From a checkpoint of a small transformer trained on Wikipedia.
Size: 11 layers, 2 heads of 96.
Architecture: LayerNorm before each block, biases, tied embeddings, attention and MLP in parallel.
Training: a variant of Adam for these matrices, 253M tokens, 3856 steps.
Each number is 128 + 32 x the weight over its row's rms, rounded and kept within 0 to 255. Layers, rows and columns count from 0. Numbers have three digits each. The size before them is the row's rms in percent of the matrix's.

# layer 5 MLP down (transposed), 768x192, rms 0.0784, rows 76-182, columns 64-127
009:144125131127099128100115111091143157120171112119119173169121129128119125154110130226147162078162110129156162200151115129106147117153113039135170143092194161082165119147106124157196116168137171
007:105160097101101120107083117145115080163175106111188151127162100127191107151154065162137103122156134205101111141145148081134136105153189189136092162137118053112124192155116115143135109158102135
117:083144088087174127094106153188148138127096099134127142127173076087135128143165145131123110066111164135155144103169105111126104093120158091104143149092077108140103085083107123175142102108109094
132:121125119133107103162099145146138089102088120122080084127116107101120116105082114153122059146103165138076074149122089135178088138114162141162147147131188158125161101117102168162130122113171130
009:133084177133116173074160182134092097148092073128123134150147114112158112099104120209163139093142094112138141135091175175157131126152070109150122130105106079120151090064159174114161111111134148
008:127095132157119152138130122092087112166125125102154102098163108136140126109137101154127117141125092114125114140075196156156190168137098048147099086168078140173143107040159181076115164087133166
121:110112118103079142108116157080148092140084120125103126089121096100152041123132159182099095103133123165079135081110148169152081138159132175144127147126150097079142115124122116170145099160138141
008:125162189103204130099109103101149100134100159140136115113086135144126116126102100090073113193072101074132097144168158105142149216077142178113114062161150180141090107119149139080062128143143101
118:101061154078101101147174138117134124148055161106181109116130092126140104144142089076117129055104116152113169035112162122119090209134109151175055141170120132072141185116181116190108162098116178
007:144150123100171110103141159127113079170150197075135127123205145161162196167126040160097155173063106142131129162163157116115125176109181143139117139184191164145097154150083126133074100131093146
121:122149086106124138136080139097103129156135119111106165111169129118150129113142133112148107094104045063113136119158096073136098125181104094103124110170095188149084105182169108170132102105170128
114:189141102113153118197106147152077095117087089135158100053108146158152127123110081189152095119080157127124193136089208160135092068162089145156115092105080195145121163090088114162123084076110100
008:128066139164131105144130200140128161134067100138139168141139128064156048133149138165083115190164125073166084122151113141126116171144134181133156107144022121042107163122123139073146095093156118
116:112082099144145121154132158151198112156138103157135154126101147113121163114137145144153136099111157158132141145141119040163076207157112136128157139154140162186100166154141122134158061132102104
135:133101142157104165175158181161141162118165139170096111124183155127132120108165154183093133184144096163133111100167124167094088132159033164113144123130148084220104125161117141186155167160116151
143:106163127073091061097165164096157199119099110120143125148110188137181170119092083193120185078169114110123125158166156139153111117104165184115150143115096075139111133153093097202170115114179162
127:142139084222100151118157154109119148108118184112117096084131130108147136124147150134082164082122164141114142080119118054190066121103103104089142111136165129061140084098126149155159082099132120
009:135122104136159128131133182130108135138141174091128185132165114144163134084120091174132096170106165124152106081091177127082117117109127227148093124147123120179104108138132136127046087141109114
122:139086125104092102066108126150058075170112124138079096096138153171137146114106134178111164161166106062150121071141129080107150130134133165134069178135164149126166131125100183112058147127129170
123:087132139084155139195122160128091125113151157116104155184133123128126150116135142141214092193122105138098127084153112102128165118090094163121119073155194154108146100185140118151205109072135111
151:142108134124110148179124121137107129126084189118093147160094198126161081132128118103110100127209101066070139216154117108117082151035142126180132091119133133188168125056135142105087184149167131
007:187104169133151130156136082159108118159119139135156154122168158126086139144086032255113131109200095147123113202121174150127084152112087044074120103094139158116134104109138158108189137138106123
008:102174131057148125137138071134114131178150175116162174097116150126101171144113089137144136172058145145143076154106132166111107161126125159162112125166135164157092060104119154100073137153133116
164:147149118143200164146154072121140133102182163132141170167140142119159080103174147125129134160094188125116123132093065145118086159157166115199196123097158165096071091120084090145142117119115136
007:160156163078143151079121083115128125130148132110138111145109168132096135161102102202145148062140122154173122180107151105125137060078098012104134107107150162130168071099127181111152138138139151
152:125140131125069149105110126110119119069174109152146073125123082146140116120122078195129084105177099171133102136160133169125146128152154091138127118143162030087102074119203120113180122230144122
135:101114156106124146108146164081113150112142096083140179103152082126118116175076101175152114132144081112088139058122059091146161143067149121153095148133131145145205136186126116158101152120089143
118:106116109132129082137121167141073151162155165141058138158093135048133109117158140102091112156139155106125138125143146089048078118075190129110145165130151213123098110144105131116145177157126143
141:167140047140160149142130116111147102134191127116108097083173151121113133191144093215122107130147151107172090104119098156114124122126098156144116099116171107174146086146175151160110122127120066
130:161132074117119123195117120161129135149119117119143122136151155171085118133137093158144124107112111173121139054113162139148110139186038108132175143162080127115185142153125144068143188139141112
119:120128101141102066167144097161115113174109114092143157063157117074147139111174127091164145113183142096098148122115097148082128204146086129173093065190149129120139122098155122129163135119129103
009:129152122132172078175131137145137119156132198091145118056134117125109123128121107108106113151073147134128079107129155149137143134098149184118098140184097144166064134123133134111056104133119078
098:135131152119117154144180144115113133153134106143125152136164132121113097125094162155115181151082182158129102162137136091189123090163082102147129183124156169103118106127150119108134074085132101
008:124090123132081167139134167121113135111131090170176138137114151106103114131091160220166151066182102150143148203080167096188133113105186080150125108110097095123180149154098132117171099097129162
125:134050105114185119167137206114196120160125121113119149093131107116115095098168106091131094094147094128059157141126126129137154151104147129118124109088152152116126103173174134175103139154171100
132:123146128141118114185176129164107114150163137142176167118196099137122170117183073087133140077116085144073148184157164108131103125125154107119094106113169044091108148166089164131118109119124174
113:100103138113131131154182112136063081079128128143164143122145217147100133223143116158130156108143082133115126090115119080189134159119171119145104141153086104091175120150160057122140115094102126
008:091169115097112119095112090119126111086155123138147163142164195133145135132157095161135175097168164213147091176154083142100085051124119149152126143112159053078139103112131107127136139196096144
007:125103096107166157110148160174150099144157130098124134112109129094144150154125131190169117094143157108196147150085180101142124141090121073124136112123088068098172097064128185099183144060148178
008:124132116113132154147086132151140143183142117103206196104132192072111153135106113214122107100153096143167130222106135055147081115079205082133185091114146100048162142111109145104158117105095112
129:120111146054137100150127116138135073156102153149130070144105104159055066080093115189122157138132116129102131101116153127102118121078176174121131131133182103122179106143166133120095148133144130
108:139113178098158100142164184104147089180085194085183120096150109071144102101127165102121104117110151131086152137105063117057128169153133131134090089175132123109140061163183150162122137121085135
130:129111095158201110116131130141110117070155147106144160122053121157154087143106178125120175183076110100119138119102053139134135130146128153124150102148198119102085078067110123114152145173168105
113:131140134152157142096177100110055144121058119191144092085141163128195103095136087179131144152122122120127158128124108123118094102080170111135112162102109092093159120112147119062091112074175129
008:116073110153172117140113111099112104188117123154165101082153078118125154167182079180082136185123143109074091130147140187142149229172155138119189079166088139147053152108072145125092107123124102
010:134136107095135110136158093146137129189168163131108094110121101120144137151165094053139140119080146130086092076122135160175147230167145146130095150173039146140102108081086137111050110098159132
124:170144152117133150154124148187140080016145078144098192119103102158148110106191112131164126114101121119132117164137179130122164170141149117171104077132150110091148118046193163126123155176127093
120:191141129100148143109133154144098103137138175123164162135037118149121148111129140170122143133105130117101143102111075173146169113135146135158166121132076103152119102135106119125180130146127082
127:180083105131164157143098134126145180187168130124079118131000094180127095136173120101134094162108101141104104123107140139151096069127178118164147164091075158132126143138076125126127150156144165
009:153138131138161100177172157142153175154102126168090157117082103122121137080117097159123102158123164101124093105125142139129130222111173221109116084145063163128109095092107131134093067108168111
129:100162133163100099099131094152148121141132106128139099141190094116126091105133143160159144141127080124092135046150110128134138123095108189127119139142163149131155129158168055096124152118069148
007:107153132113156114134108104086103084185192137121128134103167142096200099127133136087086128094128155158083096122157094116138151175154139140145106121173084108119100158057105085133128135157130133
120:159136147102121104037119136109161150150120088149140095151171106187143159119102122219103138135172164141135141155146138169175131149091212155096157097116087127122152140121122127142130116110107129
013:115142083115149120182133148163140130172129158106159188097148100122107151136091113169150149170087142139113083113103162148104127139156149213184133123176108142140060117107104162113072092123115113
116:121149212130075134100112139102139175125165118136123121120141129135117175088145146200095124135163118121174153061125093125116152153145186171084130155114129165098201159150114088134127127074128140
135:083136162129162054131144145124123140164143189162071163105147090107113095098163107032127135140109118150096161174100081123138187094065147062112102127154153112158119160147095146163143098114099190
008:120184162113186116123154100112116093146136171125132067098108132165145136130143090104085130189116144113136076154176121124146172173091151175081077067159125175137113068102153128106109119180109088
119:138194071157159107096097092073143101178174140160118122174112122128175120102164142111125132101087115139068111130216157138097126105143165154145096153068131173106110120146070103157123089116086131
128:124103190096158157121156145141170197096128115093131073162126162137125113124152136193167073186101142122095047131103158113124160129132153183156182149110122122119164151106112108089149111119106148
110:159111120093173195079135168145126136148076175118139123104106162154060156091140048154130120161070123140126142160091136122136143049100115125168098127161125084176136188038158155133094168133089126
009:156076146148074167086154127102096075158136060147139125167160102090165070114139128154124179079192107140104177162142150100163127166177108108161112153110085087062125157125109150129181103111138141
008:146092145196123110195114192164130189139100136112136206113146095132151094093121147226166136130113164132122095159110140174112135131154126104143197116154075100156058138135146143082115170127096139
128:117094080075114088112108115113112142107082135120130163143097171173080119170137101101122134111098117149154137175124132121139061166122050079170162133122143148119095074150093145145180100114159112
123:127168134098157150142139112159136102116098124154124181106119084105131088097190083188124122111129119114148143128188162129137100135144127013222137131131115093109082100077158141128103092128112162
009:104084138118120141142104108121126130143098099148153203175112143083151110142141113220130185138180101123136103182182153122171120175128129136136151092099120151042165128122107114109212147136120165
138:181068160151153112105139172121074161069134100083193093118119153119097133104098140178100151149088063156119122096180083152134201239127175176115101135168137209149163119077143158089151134174121120
140:148150096131125136099137137090097111141140090114126104167127155124145195152095161175178165134106191148174126092174162132178180186154186161072091136127143162094140127172108106132172102165177164
133:117124119144123129121146152158130125153081116053162081171118187167173090109138156140180117148134125118134128137182180137106094118137112101058106128125106132054086054183110097150152148148124119
123:063104109152145093165137167136148087067122141147131094111105102127148177179109123211191154089094143118132133140123149080150076189103134157110141080138144117154100150103088154085088084122146191
007:119152043084104125149114123117144143142184192110117080082166132127112194119160132063098131137087159133095135061127113128109137125133146194158142174149157108157090107078160115120091150147160065
112:204125148114090100146118151127091152175055122164155140124075129154115102113027099206079106142119159133099141150147116093180101191099110195151164131119149155170127155133163174125159186222155165
125:214090122082103136136065123114114101101175080133152208165160129164097133154088088046085142096084125154133160131106127110130152163118102108142137121159129174187161111079077138114176127145089154
008:145145142135161117183135103117195159165095119163101186147084092091128141082080143189119117199162139080080095090183169194132125208143137188121149047129105171105083123107119148107133103141166106
109:148152136101121075132122140156119164107096125176152154097078100137096147119209102169158120158065125166140106134132090093116119101139164171106126161104140132132178131128175152110128154116083153
139:093134152112115126130176170083115212147122153132118083114144111161143134075150139212136122138096162140190136099085120079168093125153100188116135058146095096179171135127119121083114158082103082
123:091148184131075125106143148111152138143114155108198133136185084068155157108133185161143125085151117125154122125172116181123194158169095144075099075186090087131057153155154109078150112106155118
008:114163036146119105211135106135096177144152147120133211097126145135088146107127107225183139081172188178152122214087115133117104111142176134173145157146130088120125088152102105119134130142078116
009:172101114161163076142161148158084118148125146132106089102112091169156090085135045166127140157133153136132050179162132132145143197149099209130123100148047124079098074063124165111124060132154129
128:162148160163085089140118130173131068138121110150128179129159183139152144086095142081115136088101156150156101083126101078133061115142093132127108118113071139118153093150099155130103188113157141
116:089125149113123117164156120204160046137150149124127105130108170121152108095110182233094159133124150106115124178120113130076137052090145099141066120094079052126117109144069136081146123172091108
008:123144121090166133120065186133126082122183178080113082093155104168146136114139097049101122122072154155082131103109121085111117105128130180146098141154140092191078124097169160141035117157137108
092:141096147114104151177151096081171133066105128135160108147145172145112169167131109244187120116167126109124117098165153150125121107138103164196112100172118151093137130126154125074105177125105083
125:142149139126129133069132102088164193109130099147136094182093111084070101120101145172209142193130135180153132150074107068120171160154129155172110179194136111170066147108133116123116121113076146
120:156097114161125088149101160137185090086172117147202064137145154155100199157102118169144064096101163099163141059137193149092081157154079122097122100087103148150115104144147095111118116139147126
129:143168064084137109137119142162162154107136152127113147143163132119117117102150110143152160098159092145124207172157119155155162098124168106118106090122176153150147098067188087102175096080087144
009:140128198102153074067128108139135101204196118141173102105124116121177154139192123118139137073087140115092124070186108134110082199133148119097155138135117130097115155053106137149142111101119120
007:144133080174101067091137128156157170124125084120145171089143084134103172115126106194145073187097143163120137113138109179095142152152174208114175119113138125074103140130100128138136088153094109
011:146129156138182110182129132148136146173097170106152143098125105117154117103063098157088090193107137077112092128126143124120135208108171176105137079149103129114050108135129186135072082150150122
142:151129122129144167122104128085127138121152165116113082148154213136144174148081125173108083146153107121124122128152148157080160112107103156123151184108148101118148116143125102173155130086151144
008:123093137129127148108146137091128116107115107083083143146130158095141055130137113123171146096170165128158069166128130119157115067127049143117087133096148102147165086124149139123168131161147139
009:137174101124170115097131105121161082090176169110103094110139126162151115125152117091114157101163197175167110140141114154126128088156099189160120146122109095123070088116153172098110134182159131
009:163153147117171117112150156161129112144127198108092088155128093140127115121141071074119151192068161124102103133131142168115163169135117182113078122159121137132108086119111162136076098142149117
119:115147090112107242169133103139114114143106099123121097044123165123135158092127101089122112127100145148165125163118146140072191069178151053095119141090151164074120179164125137143069173142142114
120:085155146122103115186158131130143145145075146112097137156165085076187167131104081104136146178108144111121094108132115096140103071148126073194186189153119159179127078123071114112153109128146113
119:169117148091103103123157082155137143075154122083154123194104131194203146104118166150151099186081107123140175122105113131128147137128145178173128146098156133115121176150109138176199073116161146
131:057125142106141132092121143140123117102118181111130122088102172112137156105142104199135152115102115061098128140159156083096137130106114154154187161184160188133108142102115172086107124134119127
113:113082018158165101129126161137147097122139063129119175173174119117161181126152141167135196157164166147096167106162126085102071118123124085209181121118144193090093171143155128146099150052121066
126:152094132183117167146115111130121089204117188112157082095082101184122145146121111182105138138133089103149142115139127129118157127130138130143162133114160170150129162157127184052156074100126113
093:110127112096120098148118146114082104101106147087218133225144119146155067120110133199119171091140099132097151171139091172148145134127131167175141097057176166105166142117185108102120148177147089
122:183114143083162096064069076188109183138151130163150098123160125083156128101109193134155137124155104151114073172144115100151087100128147105155123135109047213153122090156137159139156125124119132
151:140206117092105164109103120099153124124151114137141087063096184149068154084123118227090127141106157096125101131133188142138045170170109177098103088135079134098137144128125115161047130131141154
010:109112073181126106156099156136145204113092104103100204093125115114113110120130124221129084182142142123140084120131117106069194122131156192160182120158131117142081091120118114118055093137130109
007:132081157118120106142129127125097057163174160085121091079179119131156190102150041041144155143109157144097097176154113183138106180125092132105068095120127114088077089055169143159178151162070121
126:147183128097088152116100109115134103165085053068155068098122132106142143079121045163142111120145161117155172124108180129152173047120082118125076144117069159117068195115082142123087118166138129
138:098152166155091108180133120137124123131055110145135072084148108137127181102120148243119157135216120155143162105189109110108134066107111118081113143115122124099080136163149149144112063078092106
010:128087141164151095094124174141141132147132115099124174096131080124151110104135089186110082171110140146100089143162124118131155162150140219113135084154089134084089094040125139133138099156113103
124:148183162172124126118161093083115140120114110103156068137136135096125129102137150179211144158146146088113147146113105188154109139187038150171049162110124103110134112090162124152124190140107059
# layer 5 MLP up, 768x192, rms 0.0916, rows 77-183, columns 64-127
010:161102135194145152174196170124034144147071111164157101112163160130097153133179136117126138088093130161119116039140127196123082128107078089133161136114099145128216098118108151118098121081180159
116:114189168151095119151152185067139172132139092133133095142138097152094130132114085155113107093107102093123156093107153145142116176159139121062122164075132160115066059203152123119170095153113178
125:136121084127126140152121145120131088123146058144116126114103117109061151130104137187069105120145153160147177123099111105067150096150183144105166109125058099085137152107095125105037113117114107
010:108162093093100109164148158170168123123169189216120141153124154126119174134152149094103137137098122086147143069152123145098062105073115126079102123188137131052135166166078106138137198162147104
011:115135103122089125119159134180168081121106146127115121121132175091072151127141155165102091075127099102154115157127130190138020081085159112079114141133130081061222129183113140132160110131150150
122:099086101070125143134128130126065118050139098116173124159134189152145182143134062152156154136122147030214155123091108128164148124139130174145095130123133166138141114137111133145071150162116134
010:125103129154040160131164115139112100113113085109156126104182150105101130132132120139140144111117164146130140206057102140123118098099162101100138173105157092102171126155145082107091112115117128
125:115131122129119197055120122150169160107155122111145084142137128099143148199159103117178184125136156078127121125116110121147206146113072156124136150149114139127141163175146168124162124126213186
009:108079102102111116173132164157095100108129040130119131151146177116149116123133133067162055124128124166110151169090076132177140111137048186106147145109112068072174140094177117143097112155157137
124:083189165124078109127209146175076092073145085102106115122125155185115146156099190188139133164058168133167162069131115153114114117157116151116102105143090125166155144123166089124136141175106118
118:056153134165138111075183120082160172086109160160112122197103150078140135156127144138117132150133067098141109150159019088070147164108113122071170142137201098142176069156166157108139168177158138
010:102100086141177160096152098133207111071145199148112134099121124099129161127190144108129128079119140130150112000177127146106112128132114148155143134114160147142174124143074147111159143161157169
110:148160172107136127090124099125125173103109156079122084113164107152170100119129105176172133151112084102165091140090118177107117074130119110176098128167053121109148163116139183128114146104180163
131:082148141099102129083127104120119132161150099113147120121153143072115096218076121148137085111111106066130109122107130100171178128123162154114108189148123131070179184103146110074142129093135158
128:148122120176202146132111107144141095172118091156082110053099122152114174157180126154171127122048089111127140118088101084134152097148087151134107123156128114143101149148071188135135134095157108
125:155150153126063087124155122130079104079230120120095138140144140142090101179157120138137122100136119118114136118131149148131166139154164142107105123109137155057183172067194131128092171071155153
010:071135078119124095116071187163107067131115114132145170132152151051119102119144108101168133098067130162107125177094089135157099162107078145099115119136093112085154122123107041114133137120148089
119:127141143189140140118171137086116125042113070117140161116109091087141128110104094106075147119134134137145102090161095111131082111077120122160163140086124124108169159183121133165138100144111139
126:150130146111136104065149112217125198124097092097132108074094091107160172088155158129110136086098086128100138140065117136086101129164160146091146102162110154138107070169119121172149145169135224
146:137156143114046101159160079154076177148152166119096076090160098122092135206138176137084147119105122105104143140137084177099193103061083186087135154098122115096152148093111097101144104112175140
009:107135093095124105114134158126163094091118127099142111107101138131117127110162140092078114117132134065127107107096116163084101103114095086085170166102122068088177156159148120100091152119157114
011:126122145156111126145202137171096109133137064104143139156189179133092122110111112135148103128126163121122134115057152116136131128064168094103147148087097037088149102142038121133115155162147145
140:143133160172126208089193192128134155144174111163112116137130113112117150120132169134076128202097119130160141106101115129164117121147073233086146157068144136154152096128084080192127114187141119
008:149124109067082108158102173157149136149197134116141128118098104140162194117182141099168098168133137100077148191126179184133072137119135152072111144165138108087123131147184122133092186136111117
141:117144161142137118123152124143148179094143133154095099086151131144122140150106104173124155108171134098211139109122131159152201078090139177080084144107143099103119096122117121155104187158154154
128:097194082125084104092152072185119153150114091164143107067121120181130133145123184186140189126104150097180150086101153118112113088115088148115095137118093116104102166100175096190116153141132125
115:117156122091134130156117072118147125049093116117205119087138173182113133120085098164147161141107136139129124091167152181156207108170101117124095109160110083134157213103159167106061089134161152
133:071163090110112078149108105105137178096060117081176090126158085096152124147199156189131142139165149127122098143121158105146144126099143143091106169164120061086182187085129127102120109132130072
134:096125097147106095081144079123150103096166123163140154116120057149175105095150110135127082175078078131116129149106121185114143140117127141127181100108074111124119121161093155160144179155105149
124:121073121117127208094157073110108117059152070155109069147117214209109167115148142206153114174120087148111131121063198108123116140165130170125144151101135152134134182106147126128048126126134103
011:095135105154139157118158164130058059115147084143155110135171179136115104105115087085088098130124170156146149118060092144126163117152136124115135142125119061111164132122110146131169172143148124
115:099155169127168162094128100156075104095063115166106107128124166116097129130153157156131138064145067095121089149090104171116094145096123125138140028126085112092168216153076123191152189231109174
010:144131132116142097120101142137185129137126163156108164097123113197139168136180128084149146120131102112131138165144157190053073127141115180096154113125099110100135128098130185119102170143168154
118:119144115163129150113140141136182135109152048126160142128164166114115174153126089141156083170094154103169112143158135141116076129145124110102143126092101139106135090137142108126085086162095130
124:103158152106126135093099170088141112122120108130128053072074085119189172152084134134057118212158141091150160129078125143149157098128103149166165118135095154135153110154074209117081167132164116
122:175139127124128159113098137102108181142137154157118115123055071064131140134100161166103117188070093123129167122074106150083140095146067124128130093069071088171149115068134170124145117178154151
010:141130153177118112167155133159089182192119095108142141138148145098117178129163125084175143189115096134115126062115125154103127146102152115116150114126117151146183088106077151109074184139184135
008:126101083071126112127095146105141155068175166185136154146105058145143078116122106133140099099117112110079164166167164159158061122129159206080082163168098160140075140160163202139121166148124135
011:163140114143134154124147104086033114082099175099126095115179079168093125119186160105146113114135160117147136174151132153126144155143128147099119134116090123116155154120208204105122194112193121
129:117193133113061096129188116143166180128150094144079109136135178180124122149146134180090144152172118179192127077075167136159112096163120157122091103120119077073149193154137139199102155122136089
123:073085139147161098095101147203136097067110156093157101157130101158130233127107177167126120119052130102176119110094164143079114096101106149067123133145177126110084178116130157131101133181159111
135:094088147130096094142170144151162097138093146167125142080160190119131151162109085126132124097080143158149145121137146134117118132130103159104107104112128197086104165206122174159132173119122116
119:142095114160113144108091158137117058141179152070133173179130162197039162181096159137135114153109122132142098091089120101151126110190112130117127129168116103147126163133143131208143120146085159
010:120138170157162152092200133168166129088125131118120145131146140127114110125126159118152084099168132148191122127114104133098122055145088123136171144109139134058200111138147137093137126115191155
011:094087096130132156128157128133069088125145100145147119177114145121097091130097101148144081103113118109150136080087116113132129061088117093122147162071114149092165119167079165140147131121086159
130:080133090137108094123122141095126064128138096109162151070064145089067196138041147142104111118141155092148129106041122106095149098154139176103108144111150144096146091140123174133130132114096125
123:115133151188099136162184155135123158120117119138106095138151121095166104090106117130135112150086117067153133094158138111109132105129149162109118137067179184078133161146126113130087124113168133
127:088143163118091175149236098154097114087144120102167104101185122103119140178097160127193129124086145116128090119104138128116180080155094150114094135060122133087150131146162154123090171110165150
010:056136107161139155093126131102133063090167166146128127142143131059124071173115095133105159096132218113180129195096104102166170125119119126134091165110105171135110154136178142136156148159127144
123:093129125178127172135116117136140107095164106164119101154174120107109150097130118128071130109078141096168104104148117106146078123117137158064134135145101143132118099138130126106105157106161162
009:135118129166120150126161129144057092083089134179153115131156180094091145116176137095122073170090117143167127035142098135116107073102118132114119093094161130138210104164117143115085155117150150
124:130159189116158141107124110132148150083134193133133091134136138168119192116144166139149065180103127104150085095062177119085141078150112133128156098111160141188133143109160133137070153097156173
014:099105125175113163100147158124069077115143066137119136185141132109104077143118101106126071120102168122144123192084102116152162124072111109131127128096092066043129088131058118147159143147157115
127:135173082129196134103108116165071151150129087106069141143091129071138143143128094147088134108134113092098155140145094122126190110079123141127184114179118101153129127131150198113072147144148143
127:122123129116120162099146121149134126100115133139122084186076136102079173131085131172166160169163125075172067165097120106146147115199122127127115136066086076129138125134153099104133097202119107
010:101109159193117164105172139167119113124131082105167119080169169056115148136144084108140126111118152129151149154050125150122113096087135109100181163110156141090169119145136115073108134108133115
122:151117110095114122132186102207117068089104114158122127134068117121071204088111157117065149113122143120138107110079083072147145121140162192085169088037120106159151169140158139108169143074139095
131:152148110122107102132146066132191163094123088121073068138153086157148176146190152194148097140136158122093133174097134144093124147099098109115174139143118076098155179092157160155125125155143196
119:175092151189081119085148174107111178091141097154078143144110117094170125130157145135109195100128096115120135155071106132101086126118140178119156114109204119129109151170170088162132099109071187
011:145115094130130098168147138117203189106118189178136105147100139197149198136157185128137125076102085097162104121151124175065137072099115142089121118170147210128193155130093151131128196126140155
010:143173080120114095106128144093124111101137149142135130148156098071099084154128140110078114158136130096214131086136107146147134109108162072162081112126131123143122119163151119161208105141188122
128:135173184153067107138191136115137117148120151085116048106119121103140152115145131154153151140087091124128151106142117169154153104078171151104071136154101102114143164138168084083097140132108145
124:126139121111066108086157121166081117102130063115104140121052128127114089134109154184075190140090061101204089135095099156139132117110122142097118121102130102114162136179159166113162173135130105
011:160092153142107174121171122124181157132119144158120130073114093165145147164135141100133163142156107052160155081142118142077101122088128095116167171105157160142101131154059170099082168137103146
128:147170085141105114154128131138147150149146154118089114147135162128141112118119122153144133110154155121116130154058153136153073110152036139134140121052101114042087211182129147151111126165146152
132:085142117116146114080135088143100102144118144170149110085098169133111119086155132174087117120169176123130082105090123130132164106120123165144094063112137157112125159174117123142045157071192118
125:094126120098122193168109111119149171115138149171099109102177080129071175155144170168082150120179045113178155102104068086120120189124153132124139083087126103155160099131164147104127147115134170
125:104122163177126138067189152129117164118145123148164134151161146152114112162131132147164170122129159110107143096155083147162148183133149123140184109022125096113153190126169131103088106121096154
010:143100187163108135122153123118027059172082096125149121176161153122109107129091073148201090144102140179156143068102110111150165106144142093126169085103083135099195079125111130144184144145104142
122:114160126123115141074143142169132121098104080145084112102165104080122108208153127146161161156082109078134196158165088100131178096134164120104135158085142098116175109131121110149124083109146189
129:119136143165099118105147125137139164136215149126129114155107101136110094139138051140144136161106112103153129051107101167111209075092155208117063177149159182103193183140120130144147126148118165
010:067132126163134190085134131132105014058129144134108079090144104120140095183092100150094138100148193133163128153114098098138155111102128070124135167072115109114121139171148095143109136093120149
124:087108074133117255068142125141126119146113170122138112106139097137138155108096141143147069140148114128129184117138108195141194145150054139138110147103124079134051123115169210093108138172130096
134:134176118165140115090140117170185115130122103174111135096119115105041130124175124127057162198102117112105104126121091166091135050118123128140141134129071108132111120139116170154087118139108161
119:120094089146088107163123147108125115168102123132153123143133086148087157150164133123121162158157129115122132103124103082160174103124105202118108158152064087090137133170080144125113134127121116
010:131128148175190106122134128115129131137078087077149126147171115122108119112137083119103148140141131096157121140104154122141172162113159108128130128107078090148133125093117187125162162106210161
013:082105099180146143114182139165155116087144127179148108157123179054092157148153111075078137080120136086167122073075096177115081077059127095124181173130169143080212139153093135116111190153163146
129:099135129107125153137138165090179179101088175140137132159114086141103109089158115149112166177137085150078200143105116209137167109141131132074134138119172144147113136115129172225138168096138108
122:121148154149046142092146128080204161137195125133112163120168124156131076162142128132066088133118130173147144055075088111141153107102080163103156128173107128097108131092108157219113152089152053
011:132086140144130112115150166172051155140085098152142122164146186076111154122174100123124099127089160168136145093099128163142125073107084129118124078126127117091185126122117126127145144123127116
101:109138160169148108103104145130074119149153109128138118149147165169154074125102218137098109135117098130112187136087146079121128071143172085127168122109154123171121154139163184176113105124158138
121:156112160137141161189165127128088130107129177155141158152108123177153137153133153147147119100122084115098152113130108220130158104113138126097127065110096146102127087127127136091140165113158124
112:068121110093101129075160104103116168130114117119098137149160094070121106138145128157139095173140077151111130138140021074173210138102117121121136167103136131102154164128156121129139179163145099
127:171142128137119119142134131129160142107161120135100114145097079168128197097102133112071169122051136153149177139182112176135136108116112153045163105133114120106088147160135151137099141119152155
011:127182071167147145156187088102036161046138175127171098118131077100109085120105135155107099116086109123147121062096121103131175049143100101108106125074122203112136109174152121108084128121101109
008:115133168174218152153146166087118065112150106092103144157139119082136090170120115166135070089163173178131082198134132111144141201169139112176115166134113101148126138138161156140164096160188132
013:092134085161110170100126190149093066068170113147107124140161177089100100157190130106143098096130167172146134114107075136136115103145068115127119141124114127062205133142201113109124128114170111
133:153141121135031133193208160155159101093068117161091127093131118117108176144095180123128116106089146151150106116144154143131139113123143165036111089142121092137124131154122122140138167089099196
012:139124144084110098134113109218239166140133126118124127110101156097135205133144134125127176152089075079116168146112148135127090141078170146108196140144174107103090152110171125101162212122116140
011:126062190173105118142118187175136158155103077148127124141138166098152186126134092110161115142103116161088134053094129138116144117078125129131156110140149176131187088102095082108123159129157158
010:080075071105095130131159143168103154132164063143155128140091207065134093148128059101154086096117158116146169171053120144149126109090084103116185165129152116114171152119174135155123142150112113
110:134093182180116085053168093124151110108174154199121159117162087097150125158117152126117103108123140120130085167122068118135087163102162135155089107131147083161151071146179150136141099056128135
120:139121125110132174106108126160116174162172156173166133146117142160080107159216116131089139142148111102116148120059121146144158131151080125107087068089112106165149153151155151178098121124152150
124:090198101121110133096152132137116130133145148111070124081094176105119164119095127135107120115129083094171155150130104106121210070122170170088175171123099142153122141185129085142104142141154101
124:118185090102102120148124094111157098092106121110137112126134155176083139136137096159124120142125085150141106132132145114204130165115137129131117069090078105093131152233108143177111181156145161
117:119175146110143126106195165097089127113078141151151126084124101140139096177152139103084123083116177088132121142093076165152096119108110140130103171139135135103122104153113106110086146152119087
128:160122116148106118088166109100202141139138119147054121151191126129129135174109135157114130108123156122134141101152072096182145153172103218156127145127127058086103107137151148138148173071115103
110:077089088105156184120159131138183144146118072135088129038109149147109141129146150126130094135079071140146133158132103097108181082161127126108113097110098101129157148124150177174085125131171176
124:101197160137142171112161165073100091105159111099147074135157146106110136105136097152106108157094131144136159126087077169077118145099154147068098143123132069124146186104126088162110151138071154
125:138118108111088173117117111142135083135130095094129117139152210135124175137073146120162103108081112142164123155151175115141101071129053137079114112109132124145169102172137106106063174103134155
013:124174147176102151080113141093140074149133142111143159176160135067125148122149132155149119108131161153172088184150145150183091149120118137156085103137133142129154120099143171133236112157173107
010:129138109169194126119193132132152158117100086158137102142097160080065116140133114114131071089127081113152138099092147130090124067096102153119180161114159141078183115170088199076143152131188111
108:091125169154114128130190149169153137073140172214109134144113123083152139162188170135159137072093125085125129158077097102116125121164161101104150096158150124154078093163145135135168167093098149
128:096128122149184117101109139097152058077135112167123067109116162128172112139114101183093119150151138146147116068140101097187121143059116147146118093101165113126120116149143190184118114147120083
014:133133126189137174115184182110117081092141147155145105176127134056107132172179132145079111069127192114175084103130118168136123099116121078135123159127166160143202134170148176119152157142169104
123:121112171140152153169077074122124071149111171112108148084112191119178143189164150137161111141116110126119153088143164169144179075151159155106153112079078216116141162193087196122163175115080128
110:140095169139114124113130134139137101048122154060158189135058156150115172112114154122108139167180091151151103104102148152110134146147089122112129117099161121080146195165118210156112116124164089